{"attn_scale": 0.0884, "bias": "none", "init_std_qkv": 0.0141}
Each number is 128 + 32 x the weight over its row's rms, rounded and kept within 0 to 255. Layers, rows and columns count from 0. Numbers have three digits each. The size before them is the row's rms in percent of the matrix's.

# layer 4 MLP gate, 1728x640, rms 0.054, rows 1115-1151, columns 256-383
100:087196103149106126113110138127112169100148126123116097171113157142078069073129155137072118161103122133095105116098108133071150196163103186102159132181125100136087099121151123116183205137066114108163117085132094179149177143112158097133136133150133103117129140183093165135167154146139089147116114130109088133170133166170119213185175115141088101121156090156139105139144083129149143118080
102:124111106111104191157133095106126157139157177105114110118178168061131046126134061106144097077152115113106135137108125080130127121097155109157138143125116098158142124125180124121127162148160158146133105090143162125149061146127134165197128101152145108159068148120137100134129136151192191149097114019133154163079111162123174066143137174105180146146146148130086128175108162165153149133136
102:109057079110124118083172128100081148172110129095127112155075113120207203140123149102134172155104143106121098092115109098092134172128158122175135077138132069193110148126106081098156006160112160145138126147155109139215168156152136135105099134070065127112137174176085161120148123147152113115127169149183121063131124164122110093144102106148113139083109112159169136096130095112206109139154
106:056162172097180103128133118164129115139144134121144129115145027091142028112161124122165126128103157151150081143164156090123071129087116112125144104160119063093151118150158116135162122164078107082181089111143168133112125106160120158139132068133169185170169144160133181115062122070119116156108130078112159115133078128138143124048159100100104132120098102135127103067154169154122150091139
103:167104127129084116106102123079121106056148118144112104088092128104082102081114076131096185102134090184171177123082124139110083165145122146126116146131155133137142121126100141153138103123102123113121183074124157115111111092110126153184129119153109115130094108108144109060066096162161110126161138134141095086132205155057131129094129125119069122078125049184140098123204128158100104127142
098:046217103141093142180125140087108150169171130138127181179145118140193113112142150136159133133155114166046149120076201144220134149166087118093120130115138163111200120150143165141130117146091123158150143093161143117124118145166139148117113167140174137090186140116158129096159070163152145119115130063129135112159091149127151118098127085096162132058115164139159119111089169161179131086112
102:188098138136131152136076119173142090142124082099122092154119170089139185112125105173173107167132125188151098115095098199142127168099180136107161132155166121105083109109088126157089143113146073136126097122175113109068108095120125110163168143132123094157143079123181172143082052095110153093145115131115117197103128096111092096129156177107161129154090128105114144148162153136144165128150
099:193202111139104115156131182066155162153103070165089163136109152125170177153097200141158071089146159128105098038150107125097153166125124128150180123099177127125133085111090129161140118128122140059156156080108161102187130158151116125141120133093153133054087136135056129076145100154109143100111087102122107082156102136145153119096126143137152117166158194183125153160104141116099099129124
102:147130121166153144141118062199130148143117105113168098072144092166144095142083144123099125108089072094052129132152082176148119153139152163146165132166172163151203151122075081163097090115175153110151119152108123190145178106103114133142103083029095110115075131091129142089146130198122100179145152112151132107128070066145063059135155062162124114166096139099194128217102170099125151143070
104:158126173134145107165201092077133147149166095150134077154172135141108136109107102103149117110132150079093141159116099122128163133155103109105154104160112153136163105081104099118153092174189100110124164124167129101146163091196136097078134153091175128102075132114106121141141116113166124066136141075166144147111140132086115099114160114134123151119175059112120130097128132110114100107181
107:104134124159166108096096203139107168129149087129161122107117124110127120140153127194134137114162132103096102124107112105161170070156180046134075085131138143126046157138101118153144156152180161076038135084126118154089085148124167141174167093131080092101122083110095186079151047127098115181108196159074161109099146130139144178073139123110160138172133208130110147095128115119158172131066
103:106132126132107131089104216139111170142152138154140089161122103134156121179164132108144113108103149079117112073157165136108097039125152141139114102153107126111100109160142148129190126137110093146119135134059136106127095129158144109093201147134163178099200182156133135129106132163126150127129145109078129145056063144098146131135150119153078136122124182162115124154134129123126108113142
108:137078108200153133108118107109123201143130097101150120109072118140131145108095094159096128104117146172140136136075135141126141147149195147117157134131179148143073114112094088116111146186125138171131076176119150121161136153134086093069104084073136144115118095110103140139106127125133120137218177118115134108163071133098092128130112132124153105102164107149138153128075155135140164124133
107:154185102125161147116168135113129203074138137176128097122122137146101124122119137026143124097151127143135185120160173183076146090144139075109070198206210110073124090141111103124118150152101104159120098095177167099126138202200086142170154197159116172110131145130108136101090122090093110128094099108079145155066184123121111119157139167146073148127098161194102168111120148173153164041142
104:136099123180131186181186160197129192120192136124088118173142130112166082134105087114208174049144190089086143155219110085143154117102181099138077115139141144085147174101130148128101124120182168103113112138114148146112039108114134085112151074102173092159105103120108145139156169115149073111154083074084161154143090104185117114151182186102159130096163122136089112132119153100116112128124
098:118178187145149073171115169094122139189080128137134135128118112127097138168156114155187135111100132076081159125147108170108129148146113180071180161139115124110174162187156107199157226095106132074062123160132062140156142076130121160078063141065143115101110162148114086098102087176159089164144121145104129184090109091146156123159138153120171115168116124143122041131122120147137124122119
099:077126135154196096158136127086170160144124137192127142163137137113196109092110144082133168122119146161159105145142100181186184170134116116178123105068074176144138099123106131149085067101107139145083079112131112111141100096146144113109134058124204143065169166150137124160136130141155156132118162153111129167051167090101132157099080124125150108082121132155099158129159094078183156099140
106:162095164150152110122093145110108078144117100092126118144147046052173124150140129103106120126174140091136084125114166133135113058104145116105136122102160165101111116151188110133132122138089117088187126137180124121121103139139108162119123164132120109170079110045047136163195149176129115141188069151186052108130168117109167093122114085078089082118114077064133121124118145129145165146184
091:147123117155150193073152062140085098167124203083152116179137138106153072082108129129127087097127085130244091116170080096067115151080184158094132093212118121161140078175205140137162108189124098085101141131155152127153105186140107143173161165115148108152160165114137147143141085129124105145159128147079202115100161142175118131124116138130119185163072144122155088104128120103136043134170
103:128157149135136184161130156103073081144148069130146134147094085048117133033132185171093097158160142122127106162134184139098103129087117155143089117095080143123173157079136118090114158116160128072092148145107132182129135096119085142063210120165102088090157114131136139119090156140157079167123111115111111097133116086146072106212136190125144127097159113115156098068152105150075191208124
107:111091214140137109141131118122108098154128147139138115152045129089169130133153158187118123179126099089092134131109142176167173119160161118142134080182160113111131135098140151152096163190139123112156141119111124083129119130201106134116111129108100153161137155127117123123166144154194126125133116137142084112143138120135125101147152160147134113076113166094083080100134162095207123148140
103:113039151066040149115119110170111160144106118127087029125165116100077113108128142149113115144161116125124067167122115131138100124127156145158151197071118132134108165180092168144211077111146161099112063103171099094145058115139105120119162074141119151121073127116138165184196101119147099137105115081121135153156107107090098119098175091144148148149104131092149136101175175135157154145106
107:136061116086154149141168091126162166189124096192092104082130100150146153099061083156149196159150140089109152118161131084069102149104135146137081088159058168111108175158104111106118151170116173126118157066132127126107166070141164098209091145115132117191136099107116101112161100176155102154122153103116081134145122090114176147150096111179114082103147145098127168122166169122144120168153
101:128077091149164162100129133142108103151184070103113141186115111117113157142137123092154114145112179064116098175132186094061180168081059137100106127124101128137107152154114136164105133145115149106083100108144120119127161158143126159089115163143129077130138121075147140092139141078141074084173132100165083105153150155110134145191153145145060112146160070131106144009124154149162129149136
094:169164116176082135115024152139097100159089133161128151115089093081127089127137114189138110133146061126113102087181116136139105039173152118110116125123090184094156134123101147162164097090116172156174081135136186123109144121145128108119174095082153122188180098172136131158147181160113056146210159164107047140092147105067171138150160138129123091074110136149177116129090145141144159125089
088:181142119093143054131156100119156119167131111111144109177121152126138093114127139175113110132101148145132170082111163131148087102166128156163175141126175082077109092152105161138153150125128124096112204085176147108086123111187136148142139124099175140140126139113141083171172088150138130117168091136095118107084163125118125062168118106122129123110176137151146096052140142148127154116116
099:105099069147103153112159116093077164125102079082024108095107118100151124082132193108179068164070137097127155107159155145123131154152132099134170145171153122129157118164085139132101127124133088113124157094149116099143082084116095110119146104095079144104182142109201139137114146136133173129132125136140148066153158120126125171154145138107139165075162101107140114162067101138147067131117
105:167147135155150164181132088088093106099102177138149158090120121134111081118154143185193107109138159130119175142131155175150130133096151135136138140102060123130139117181105134155091178140107091089150123119128166086068139099088165153107141200130110112175143081129158214153154157074117161145109185104089075080131122115067126132123124094125155133110075165175113085099138121095141141135109
098:179175135150118077126206129148151104132083129131096071105063189185137161118095129091100154171135133080116134113162155132086142165140151139130060160149135154174123116133084099077156070146124123165104170116172133117209099121085089143098166158067070109148140124181209112109102098178077131101101105133047126129103167147131183108161097112060146125085075169122199150141115148137137101131170
093:157115146108139104199129101096161038169149165085147152127107077099120150133166062086145136131129108144079139147132130130126079109141104098182166098114120167073144125164154096100140167102142111119140090153141118064108161192093125155144168112102143086102085156148175141085176114133153084125137180104099176090117080109126128128122099092108113119132174184081097126132184100112124087137110
091:108148121178155070086105092139086183161104138083108142166125176159159154109136162102147093106126130119130123119173092098138123167143131115133092126116191068124126128113146122105074138199150135130134140122081135066118113064184116152187148121162148105072073080123107147132177060108127082157059141176060162162142186100137125079142150072097123101091096170153103151114137086125232126107142
107:133161164101099096166163097045094176157100170149156127152131083112186151110094132154110108143106161126085098078130052178205120070155092093062102064137099115124153110189132077150136160148144084118073125132142110157113110153143111127130084116076129148137119178134092160152150142152181088121174135090116104151154102115103109094124156120108146112169147162159172116147115117103103150138129
098:096069145173113170163099103117133118082113110087146149187141170099113171061114180131144117135107140150095186141135112123158159143129145113122107112086175143170155125135090184117118123044123103098089080106185070126112163108141047129098093126118110106133077072101112149113088134154139162152077073145072144060094146110177074173175167147065157078125115117107169140179094131183160147079105
102:135133087133114189136108162133089139132204122104103164115140089154126123114117181178135084132138137100157092188138132098078166125165079102194147155120147116083130089107141135154098153096132143183152151168189137152132104136142167151172094117132126087109136104103126117121079109152107117114127128096101143159077120132159155165120120085114116173120164116186134139080135131118109141129146
106:100109160092158143169132098165106134152144151046150104126169144157144110155113097140149144102127118125098149105121164144075157105155112122135131193125162103105083114117134158119102183160101121124193092097075194138140198068159089142107144135121114094144128176060177101120220139140141118145101140154142122130172112126122130097156083168132161070073167113101158103108137092107099088178071
107:123068033157134135090181083152120104071145200146140083130151121108171144117152124163067149160168158104130148084105173158126140082135093112142105084131161093177085135070143103141189117145096094093062102111132155146115110164115172106094158159156140136131120117043132160145147154135121097149140164133100119137175138153082112233167123125136143199123073125163130097138109152123133158209173
094:121128160155126156084096106150159143054125183146183136113183135123121102096121114146141091146076189123091158115130124115150224126159238190115145160125127119159126090089136096135102131042116120136146186121089118186091147131161129114073114151118143112169082204104077152130112112151144118080118113150092098064165120147093083112172123130167090128117083132094131155184107103164172129103127
# layer 4 MLP up, 1728x640, rms 0.0545, rows 1115-1150, columns 256-383
101:096157104142114101115108127177145119106113154167114095099169091203163167158074102118056196090086138170115168097138122160149154132100110145133139133094179188114124142146181067127105135103122148116172098109101096123051076051113164163146083163179159137148119128161109159124119100071137140106156126146164122097111130090138168116129102112119147136156176090180149140139084126150163215156080
098:043128062142151077141112177147162207096150109105110148123106136137114120098208099116130168080146134158105146130153079145144147138056156090141158148091168191106072101092156128120104146107074171156100066158098118129121161129122124180127162166134171087117162135125160119153150179141078065122141134096127142160057108118123157111057167094084128096142169067143139093124098105140154179160113
102:152090093189125144163117106166095151145083075132099136169094088154186141106149122088137120156133141126145105077167065115136136133159191085101171159154161126192145137116128140093109045130096152070158055144086131113154179082089102131115151158091156061066107136096183148139138138087153189103114143135123110130088150124115152137137107113154127090124093139145109099121149090121198146096134
102:083140150113140122155095125131176122185138173076185124143128139128130093149127107115147113079115168126132137108084139085107080132073084153155046068071146130077162154132182061107129164107134130138151123157125164161102165145161122120102218110115130133131126133148122092059107070077125155154112106125158144109142115093215082100081165149066084114113085108144154164050098116174168177064128
103:101134131099169073086149115118138137098069113142173150116120166186060090090172112119118094193152156114144166135133169141137070066130205079168081153150172055086075120079154158149120120127171111128134121149156085137113114150125104109094067152152171118134099165098100092176088119118148143143162157110123126104154148121094177162182174095144122148153067114177138124100151151088158096126111
095:126165171111105183140072145161179146128086146128154090068137096135121127158137147142083107148077141140116153096125130179115141110126124102163198127055150128111076087152181139101129161106130072119115139092124120074120151163085151118158119169109144123059120111118105081073111099211245087138128110145111114145088137114114174095165146159127190141125158181093145142126095096108093110162139
102:155195157090177127103169151105190164082115120140079119085073138067112137126109119134166112101155106133162066169118168116152121088104150121119162152132085120108168139095143152083121124092153129113156142170130178121075122087054094114119108142099134133161089132095171159153126109127095168141139124100138176161159169147140149077114137153084107124085100185170151131128123175131134112157150
099:130131121187097160173185186080155188143135072090107110077153084081152113092095087152107119145083092109076114192151081133164135073142139064133090127198149093112102170151147127199147155141064106197129147125087098167119108120141122179097087123133097109165125140148138142150099162093134090127101125130161098102161158097136201122106129141099153107136120117135131082139101123105110086176099
098:092153159138194157145143188131141150149096203155148159100153073130132129095153094182190180149035130082139149103114105100113120129115039108132145093111106096067159088101153160166097183185170077161097117107142164118134129152118119155149112190217155142109125086097145092116065140112172158153158138114158159119163134107119113124112116107138100181074127159093204126149122172125122155128155
098:092144159121106130152153092086088153109086168176131150159143125089100134152117179089100132155143159092151177144134108123119139072111134145107070105098184173156099102099181121175101129139170079141124122144117094107051158156145183133159183085111173143148116084129106153131168116083196197133136152131129130121135111126123184071094148122096155079152107122142126110115152134116174167151145
109:136146144158119104115072122114103159121108149173125128142124157151136103126114153173115105139175111111168116136137131127102157170155133210108145160145139091131124156097064085142064158115105135131099101109140090190036065133154128178116136147093160135153176131139162136148164071201065149113114134145100133129130119047140130148149129153097191141131073152182116096100108168120079122108143
102:126141116139155142140167137116147234108117113168087127164113137079106154068148123114178074134140053122070211200169086197114083156139104135135169110109123103186124162103142055160150153072073060121125132161186112143135147104119160117115145092112089132127126126126140109170141113130153080154140144117125203099135170121204107111085103147105184116056223092116162141175113149107084135153141
104:140140191111076150086163138123123104130112143155102116169183162094213072130110101076093091139159118133140111131157121144126104151152045078111105132102121095110057111138118167126089143110169126134157070116126157159093099123152132068132093120134115160163146129113054111114108112130134158144124097136113098111115168095119108122165116137143122118136106136131113112096128169090187134169075
107:124192149173142130131119119110111126118123121166138176162168176188137155129129165071201088116148193118079093141198182163157120119139130137145138121125140116122119196127129081191168088148155145161115077164131188127133153187131121165094133143186182082153127114096138129115119105123099157141124156173131097108100121102143123104099139119089095161094080085169100076147110030146119080107177
096:101154129169160098109102134142195133117155136122131110147057130087151179137098099119111171070117149123167147149212190124089098128092168160113083145137117154152132197102106106112144156119119116130086103158177178134140106108121127178126159107143141023150186106088136108137107134135071122153169122109086132140142146141171144128106161177075151114113178117123138113165092098115131096174160
099:127117169084125113144115076148079122162135128152119140079118170154118151126134160156156117140129109157164098114127166137102117156098117127141132141154123163066148101135064080137133084096139081085114156111073121169094147107188089124124023146145145133120130139159164175136196112113130102068177177107129131103138140151143060170176141103153128123165143120099183097136118091149100111101138
096:145111087121168103129094039071150092092121171068144102134183127143105142092070172085109122162074129178102161153064136134096140119191131136104131101094147157156141140150102176092122062093179094150144185173147138171206185105077136133104127118107130121100180105147093174113079119100135206072136096176184139173111086117060105125127133151096149103136157157099099108124126076108139118078144
105:091157102086115128167115138152055062083172147114125121120161111204137105159105180109130161113179129170127176123150168131141093125120122200087088134145082145134103131139094118186154110116122171112096106118093184076127100171078153096126164119134085157131090123091179137116099182142136160123058173156041176078092115112111140179135109094138109146069096109113109111093183162110135133178111
093:100193120117164118167143144077139135144159063133116110130170096078179136111121128143159155097127094111099147135084151121072104177195136153136162130082079098131155099163091120115174106109164140163137184059089110089098111151117103129151101186141080179114161146162117100166190133096140144105085154075117192147067129126150135148233104120134130156157137118141183151131141110111101080074119
100:101136100156103104135083133092071102131098096094147163147170144161138108053129130077106114237124105134161084109138153157099108093106086187165150089162110110139142107171140121155128130157088149127142136095148094115109156144081131136155094109118134139143159055170110136115115150076168052084092123209142124120124153174131098132096160132123113116156169161090181160150141172108139136090142
104:172167149124035127149132189149199183076137129121120120140147110086136119189186119135186097125091182094162138134115169123151048147100170144101119145125087130096156162126138119151117143106086110107119092144149174211106189097119139150139139089146084099111106134095132122081104143107187132128115107146121120119133128095119122159123165196073137152073240100132112109188138064106067110200135
102:159145192188144064155143093133111109120172115110175078118135093144145169083152084139172152094151148085068115073096125103124125177133121123131152098091157144099131161074190151170135161115167123124127181123149148115175155153095141078165137167110132135170108138136107157141096107150147144079174172144156136141148123141131195100087129125071128092096072091127141184131165120078084111190108
105:122089138100132114086184132156092201159181113156170206117115186170122177143130157140130136046149147138150114097110124119085058130191135189158105154204119186013131123201075157105134164169151142143141130137174158173146088095157172131158105134130125156126086161098140164083094136044106139111103139108071201082099136155126125088116127073124152148111126126137115144109114133083151078112123
100:091202136158131154156129108144127129103128089146105134098171081165103162154159102123089096072132108172120094124137124194166098067102187129106188114168138099171127118128104136152113153172107143159114143115158090169089134124059167125103115149107151071122110133097133107143126104086108117150142089085085119063153131165070146112129149178176136108154049130044092146125169138110086137111082
097:123105139105143084109084149113148172140119216182098111194126132101117144133102140086122073133124149075160133163117142165165099091125118070105125093139103126138113102108121141129155121116106137102166107070111142117064080083115156157101138176114136146083135106209135171100140127107100167095103190152163118203187128151086104095142116107127121125118142129152111095204162097088136167125130
091:144106122087163132099148118162093189123150096084185100085162121115158089114121088178129182113093107138108134066141100129208202097134143119102137130131183215090140152152119133144137137134166133077069115159079134193143111100086161103051102210163123093105114137077105088104122144132148106130079101077128135152118139115106116100141206127150085117113121138129157091169180148167158149126158
102:166122171138142069068129135182127106125113078071079174128143145077180161072129126129133082195119072087132127168164099126152117168155085183116118144101132060099116148128118117159119149071138190190116139134144160144078175103179125144100131086126149136160093164091091103119144153163176124161112148081135111123148148105141137064179153106164136094154124077157176134045090096102120157133147
105:132076136151118179103142072156111149141153125150139134157147141075156124095138092150154131124192139165134134153175141087114185152158106093113102133092160163155170163140188099077144193093175140109150189129118115113164162153155133087158126106095181175063125115128140113139216070203152130112093120136130163127118125153125116124125093125142125126120140112139050105095104104193110093111109
096:102189097122130131162158146148174191097109091153179131109101115118151161155152148113152166038151145129168157124145164108188171151131118120092104159135144128121111028090100147123167134071161144224185121083134092031104132093166116121129099119118190135117095143124089136131176121168132107130132117155114145097206167165076114127123094103156166116091099142079106170128145104134164148124150
090:120098159130176119058117163063165194132141113178111136130134131113161082172105111065068118092141118135066166091165136135120162090119114110108122145155102134113169113127121157110129091123174125170097112157092148125103192164162147083098117110113161110112175128113108195110106122102147128101155158207137101138160137142154179073103051145179089147097163112073091139152115105071167131075120
099:069164142114076089145038156171116152138183107129182134066057172135136145101131165116108088108130126071104087150118158153116045111131149133111110116138202109096129155104128126142145180160136136128131115124116139092175171171094107125149140086127131103123075136121153130107104114135136135140108132135158099083164057136071137168107182097094133137130112144132097124110134168130130130132088
105:117136135176091122107131140110123105129126161132116145071166079168146099078085129223142103128096106168085118118101153119155089094167088091107162073154064067118123135164119104087136157158098116099115128075105137137123120100132125147144126126126056109129166165214122093091140135090120116154230142116169134105085142082121112162133127115082133149145157151161130125135128156101171118144145
096:089065132101085160086156152155142144120182147095103111112142139123116151077165114131129122091162092143186152179117180091141070036105148114157183115136165146139064125129121124130125181147110097121153069131137166092133136099110103146139194148086128118158112102116119136149124115085086142150155122156061184117145058087184099152152109104147136122155154105159173082104128101148177116135122
104:192105141065118119111170123155171135076084149093183111153119098111129083098101082095096116100123136084130108133131094180136143109180144124147082108134134122143163132145165131129141122091098202163128147139172082114118081135134142092142110144074077108161166162119125127139143130124171106110132122115059096078176134115101173098117206114109118110115160145162144107085151111116173104131151
102:083150124197146129168122176113093136140107102125170126154136067120144157138150115146136136066082092158058095129106119164113120176123112141174149080101128120113095121116156113086103089096139168129145067154116169095104122116112109144089181102113111091168135164106088117199074094126147071134147120156064172160141118134107167139084139094131141147128181159104120131124089147137132055070134
101:096122115156147172165075187157158128086167106098125088157123135122211107132154059164053179178098115156158082131151157201114095063113138113093116123109086116143154193174119134123181105116081101167150090118068147150155142068107116109176084089155160142156079199125083100129141155128103122108156152183087064161122155083167180127110139160110114157141184119109117111108089095075187118145110
# layer 4 MLP down (transposed), 1728x640, rms 0.0553, rows 1115-1150, columns 256-383
101:109068120156181161083125125100072129153101112180074088129094150141123092154101123050124113042107082148112108122127101136103120137125181159112181178190104140129129185053176100128154119050172120182125050120174050161129120109087157107153090124150139106124104125130134108170146125146163127098161098125175135152132125183157099121170119128097159093096178066113175108121123147114205174067129
101:136105084158171099125055159152110168155175132071108182092166096176135122163093131104135110085140124149167108183084127084122174172165138090138121154194128177163134079189141147147143147170127163226108143152181075106158134073142095116175162105121213109102173123126151123101152088143164165125145100145089146141177089156112110091101179094022128159123095101139161119140104185134164107079152
104:163135110127132132074113133112131137157095195094129119121148137093138117151148097105096171155187037153151111103093133119144119120142106127124156086128200137178141114130141137138157144120129106125104102129155114180185132137053141111081091117150137133143149121154075116140127168101135104160159144142089123161167165143170104182097133161094162110140122133155129077158140186137054188140140
102:141139104139128095118148147110167101162097140101159103098140065120086118087131114162157111091144149108135193171097119116138107158051107147173139127045090199123112188130140109092113111085171057210236130151167149088058115140062071173137139100095103177106102111139138139169184105073131096157084112144154105163155101125130126087162084129067146109144106145138110113141112110161135130082124
101:151111108070126098060147158164136109113157174161091102113152115162130076126110128189112083114105095114068111119120125128161133088135226087135155103083138110137127121082184131112172156147156168170109147105170114086138123140162158185127188031128136114126118118151112097126102118086062111116147146135192145079114166100103187145122110152103109090116103144131160184165133102126099107155114
100:104117098092130094172099120117116135149127139073133155094125120140145149103116202113123103129123131096080177132126127134170193169167134136102124169248147141142119103160151167134066111132121106105174147168125148079125099154104129155187125146153110139160131166151144136126192119087196133086128123084138143118141141112182069129123119149124148107127093073119153116086123158099137156103138
103:168123164143118141164167089112088128177152121163106116130155129135134102148109121152202106160105176153104138189143135204148178086138122087125176073189120143132129166195119114150055102057146142155074130178189160177054103130074161128100118118128138149126107095102163130137089085099141131040115091119134145094101158180133143098081108129118129111142084097177134157127134193100107104137145
101:114140109150158164115134111128116177179174159159120194095139093177162177153036111099198122185153071119123151128135098097153125132136112124164127158138089124171138159162080150165151139146144165087101112061163108104137095117116129114089103137181121126144168126163072108132129128164066114186123163137129158069140104060108188151107156156088068104144134058109178135179179123111146147113179
101:168148137153118154138162165091103105149090155133155115082137076129103161135104223134116149073097120094172127109149166112176126158121100108145125205086103107106061120113105118158104140105123132229132106155128109094153142089171116129128148141108173126155100124147170107175149130112116085143163185117160063137154112091099199095154141100147060196138090161182101175106126086114136121091094
096:119109157075146147154119117132140144136154128125126055158074160129109078124136111082147066109099138082111107112106111124174109119156131186077093099054145104089111114110134111132171148110115099181128150128122050126155117088190115144145133167126118107123141143155139141060148112134143178123105117180129111105097050123114111135119127128130132094043093105119089086130116162165150059140109
108:218043105101137148138164085101131120176110130101057112113153164118224157088168155143117183169117149143121127115127112132134193104131142164118116167089152104155143077156138071178104179114102166111100106091147104125128110127124139108151055118209169116093129113152151170112111130105081170111129113061130173053077099073143129122171105165097108132157110163104157125142146160164156158144095
101:106144133099134170130169151104054164146161154114132139173070080083093137151141117166153087177118167116125145151121186112104128153108055076173089115078112161134164135098166177149195126120131139217120123131132169154106104139136194144116098155150090141089149215114125160119112144049125134103154125180161124164090094129125139102104139155182131117155125160117102101128108183132102092134053
104:135089118094164131143095180093125124152155157105149129119158098083044108107127104116157102122173110143129123078115105144146120091078182122123147134100144209203147143216170132154134114095071127137168100090092101121094089116087107126151162113120089078092118118151163126130187126093133126233105140122110125100094087081112060139161084087104139102162134160150117074113132129145134114129091
104:149137092132129153114146167079136146130093151113127076149154117147091182106140172145130140127178168144084120092098121168180085155117163070157121109069098134117154169126159119095136154067179100255198161120125054100143164102118120143148149162119108141153141122156080172134158082113118125146156123141099169145138092128118127103122078149099099124101126171143104096154097121118159141151110
099:144055141101098152122120183156121141153151081110146125152091152162078150104096119073165153127084100126094123198184129129116064125079156128142112170082173111074109158129122159095108083107140140192124119181165104103108090136084086097154126124043106169112155103110155127155185106112121039116153081111105104094174130086173151110121108136155146049128197088112135091147143162112141112130073
100:141097117099089109105090085149111100147149121098163130141097179098138136127159166132101144140110138104120099116105154123123097133147107104137141106080131127112112117129102101168161100139113173026152120178132144156118143154190152151106076193118151109119138147135161151134124117141141125162150239110150129157122184081123176143121137111159141121116141074076137093130135073098174100184186
098:077160145113113143101134177101091088122128119128125078106133102113130129147107075141078139140101138165179178147128109106115181168108108132204157181069141137176082152120112147150110182127174176097088162140180082156132065110145158113112122134109159166120153156142116083123091090180193172067108118211144109154116101111126147127093125175174128050149090146175083132103089105119129094164109
099:114156133099154144060153094147114116090156122076109177131116148124167127100147153134104149124144070194133097124127125120133111083113160084132118153033104105123072151081130139105134128094142184088145162148106121185169193071133057160159024100108112126067166127098152069100157130101204068152102101135038145102154175158087151198119152119137143125069165110128121156160148155140139159167143
096:073117156147132155116090190082161155146105160144138115128149116097119132088132114110147134109159157134156160068098115153135103161117142084036122138229100146147218096096121158129112114158112100091096159053181110086117124120151137044134070196126121167130175106161143091154144180116143153079076085127122125119154099176137062069142126138187180146135085157139163134145098162121132086103135
101:104112052115172190154124068139140146165145131116089112090109158121108140117142116126030133120092128049153121140154088114170127136145059159139110150131156074124120126187080154139175105161144132098102130179156146107121085126090138116096158128148089162186173144096138177143176111081072140133139156208104122099115152115196110151172132132105106082230150136092088153137138120127114090179103
107:076090113133090102073066132120076141102154136090081099135104166154148114137122142149142095121080133078191117148146110070110120180147150159114137133128085112131154107124136148108168150108152177080204124185117145116112095134148164139098118077156103095149063083125161186134137147097168143152124118145135157128123084073161103150142117162128103138135147157066093099154203095129156143134130
102:121161110075106170088070094169120148152113093170163097085173153142194162151153098158082089106116124124094201161127115076133132156137109133213094137068104141146077110043089188148140076173134174110116128095123158133082099158149196113143127142100122100118140111134073161115087109135123095132102128097176190123098154117136112156175079111106111142150116106110109166137153115085091141123155
104:141181133135148129105118113160126143172111099126100160154130141099099159174160125128125108190189175156128138148147123141134095131128098115170109176094109080067141163107136121196158134127159105130116113149132149189087138104151164107142127079139165168113161135108126126089096139112098077140054106162130158197127151133085134156121091120168107108081034148146131156104119153202124114096029
100:105118183143128153117166134098131087156139120111154137113120137097159164111151171115138125077129083093153108096147144088144120129166130090103171160125144155178181127143194135141104154084147123064106114158082142174087106139135175073132143096104173069116158111127043117132112108154137116119203157149127093131120166137138097125100198062117119105155116156116105148163140127148162140091120
096:130029105125189118159120104086097115186106183113141089158115119149115137148126121149189127165136092137134131131098168108127065117117127151164134150225142117199158151115164208147090073113113069172126131121150166121152069103148121110116137115141116168111134136154137135099109137136101154124069141109075127134128083137121134146081098119152125076123098180133179102138131080126186090106145
093:216109143163096141190112126085146092141117083163157085132110109128107077118120169146184235138120156157113162104144138157088098096088178137081111119219172127084128101149065132110095132141185128158119135151104185129149131054145129096165128111110150170113120149110101132127126131187102132174179138167104129118129149113158142165133169129134104205091146052125187098153111108112147141153088
102:152187168165153160154123122111144111118137108151078137159121133143132135056169073188153103125086136170077130152193134089146099084157157143127090165061114139101126102135146180115120154150162230140115090114160131152192094151158123112104088072171131157107147133159090152112157184146157093131130120133200134135125145176145089114124109112179142106147133132130148072141069160115117107131133
103:120102113174181153101116042162140098140170102148150074094114075119127151097179081135086104100116102161105089090077093107111135112128137096105112147098134146134141209159147104125119172185149144114074149135156141137089115162139116127144100112135129163118126122172128146115122113183141101189113048106192128149142109069099098147151131093148148127178117199154106124061172052098144101107090
101:076086136154167175156180099114109100133101154091104165146150170132054116174111165193131099162066095113153182125042131185123162163156154119105194160076112134105183126103121164080119121157172117226126092154067154124121057124103154114156083181083137093158138133119110140144139168107122137138135123140077124156076145183134151168110100123128157108128110106116134101126058138086113097093125
096:189112193134142149161092119139126096097100066118163064178146113155164144137112051125089105138104130121111128125126133168100116147057123110150121111005104072134133151091160172210111122138064147113118176069121132124145130108080122133130109141131178151138115084078137164140106166126155102146115041097098100113112157114142133170159121102122130109105140218089062124193180135118143115084117
099:135127098075122108078179157093114153126095109095124144201027075206122131121198135116107164109132163113098084097138114156150154155166133116152163123116161110060174126168160081117128130149081150055184108131090092136173169150142134148163090139091118090112150146140184100149088138128065093187145139131103146125089144149121174123140174140121136124149119073076175113091143145104168171143127
103:104070071097164102150143142115156118133130097098099112161111145000148073132171163134106176086109070176120144135146131144116168119112123097165111116119153206069154112116114104115117153153179102112099065096152062115159113143123127119157090131138127123148150161136119131088154198138144166144175166109147096126102100128135137066169088137114127084129108099146130102163094119066154094135138
099:134080147104108143105121119134158134179063044135155128118110136186160149132115110060084145086126157129128164131080206111125113158120184129148101110060133124144140099168160148119093084188146152176124139141208090100181135136181132118140119152090107151118129085116127117143182095083120130168158196154097110140109133124123195150163155131129121200082064122117207198078148075146155155117133
102:148107113173104199142102158117119080088126187163108094156078086049143132145117126140139147158146105120137107168150133129119136135131122090132185138102154093142176091135136110105115136102163152095189159139099118114147146135145165142120179181109142108111094133107171127078122091141157105162117102091145078161140140104088188110166200092073153152082145112179131094111124119136085148124102
103:133145109165154110116166134179138150141150158111176128057171109138172099146132061117115158112109105158102134174112096159125121152167140118095057144140141108138118199109121140108105099126162136092186110118117112117078127179126117148063160127184139123206132102087153120164147119210167130144075145092163140124090109180133179086126151108169072133163133141159089156088125063171080115162098
101:169128134185092095100090157065116192098141150120127139117156149146135095115093164120105077129141156146123090114129094101168169154117088124100115118108101108148149135092101129097170147143124141114150158156096131134139157093066099168130138149183196125104043135109167136096117082173098100182135092076150152130139109147138119130150083148111120166083179106113119162188109122095073167139139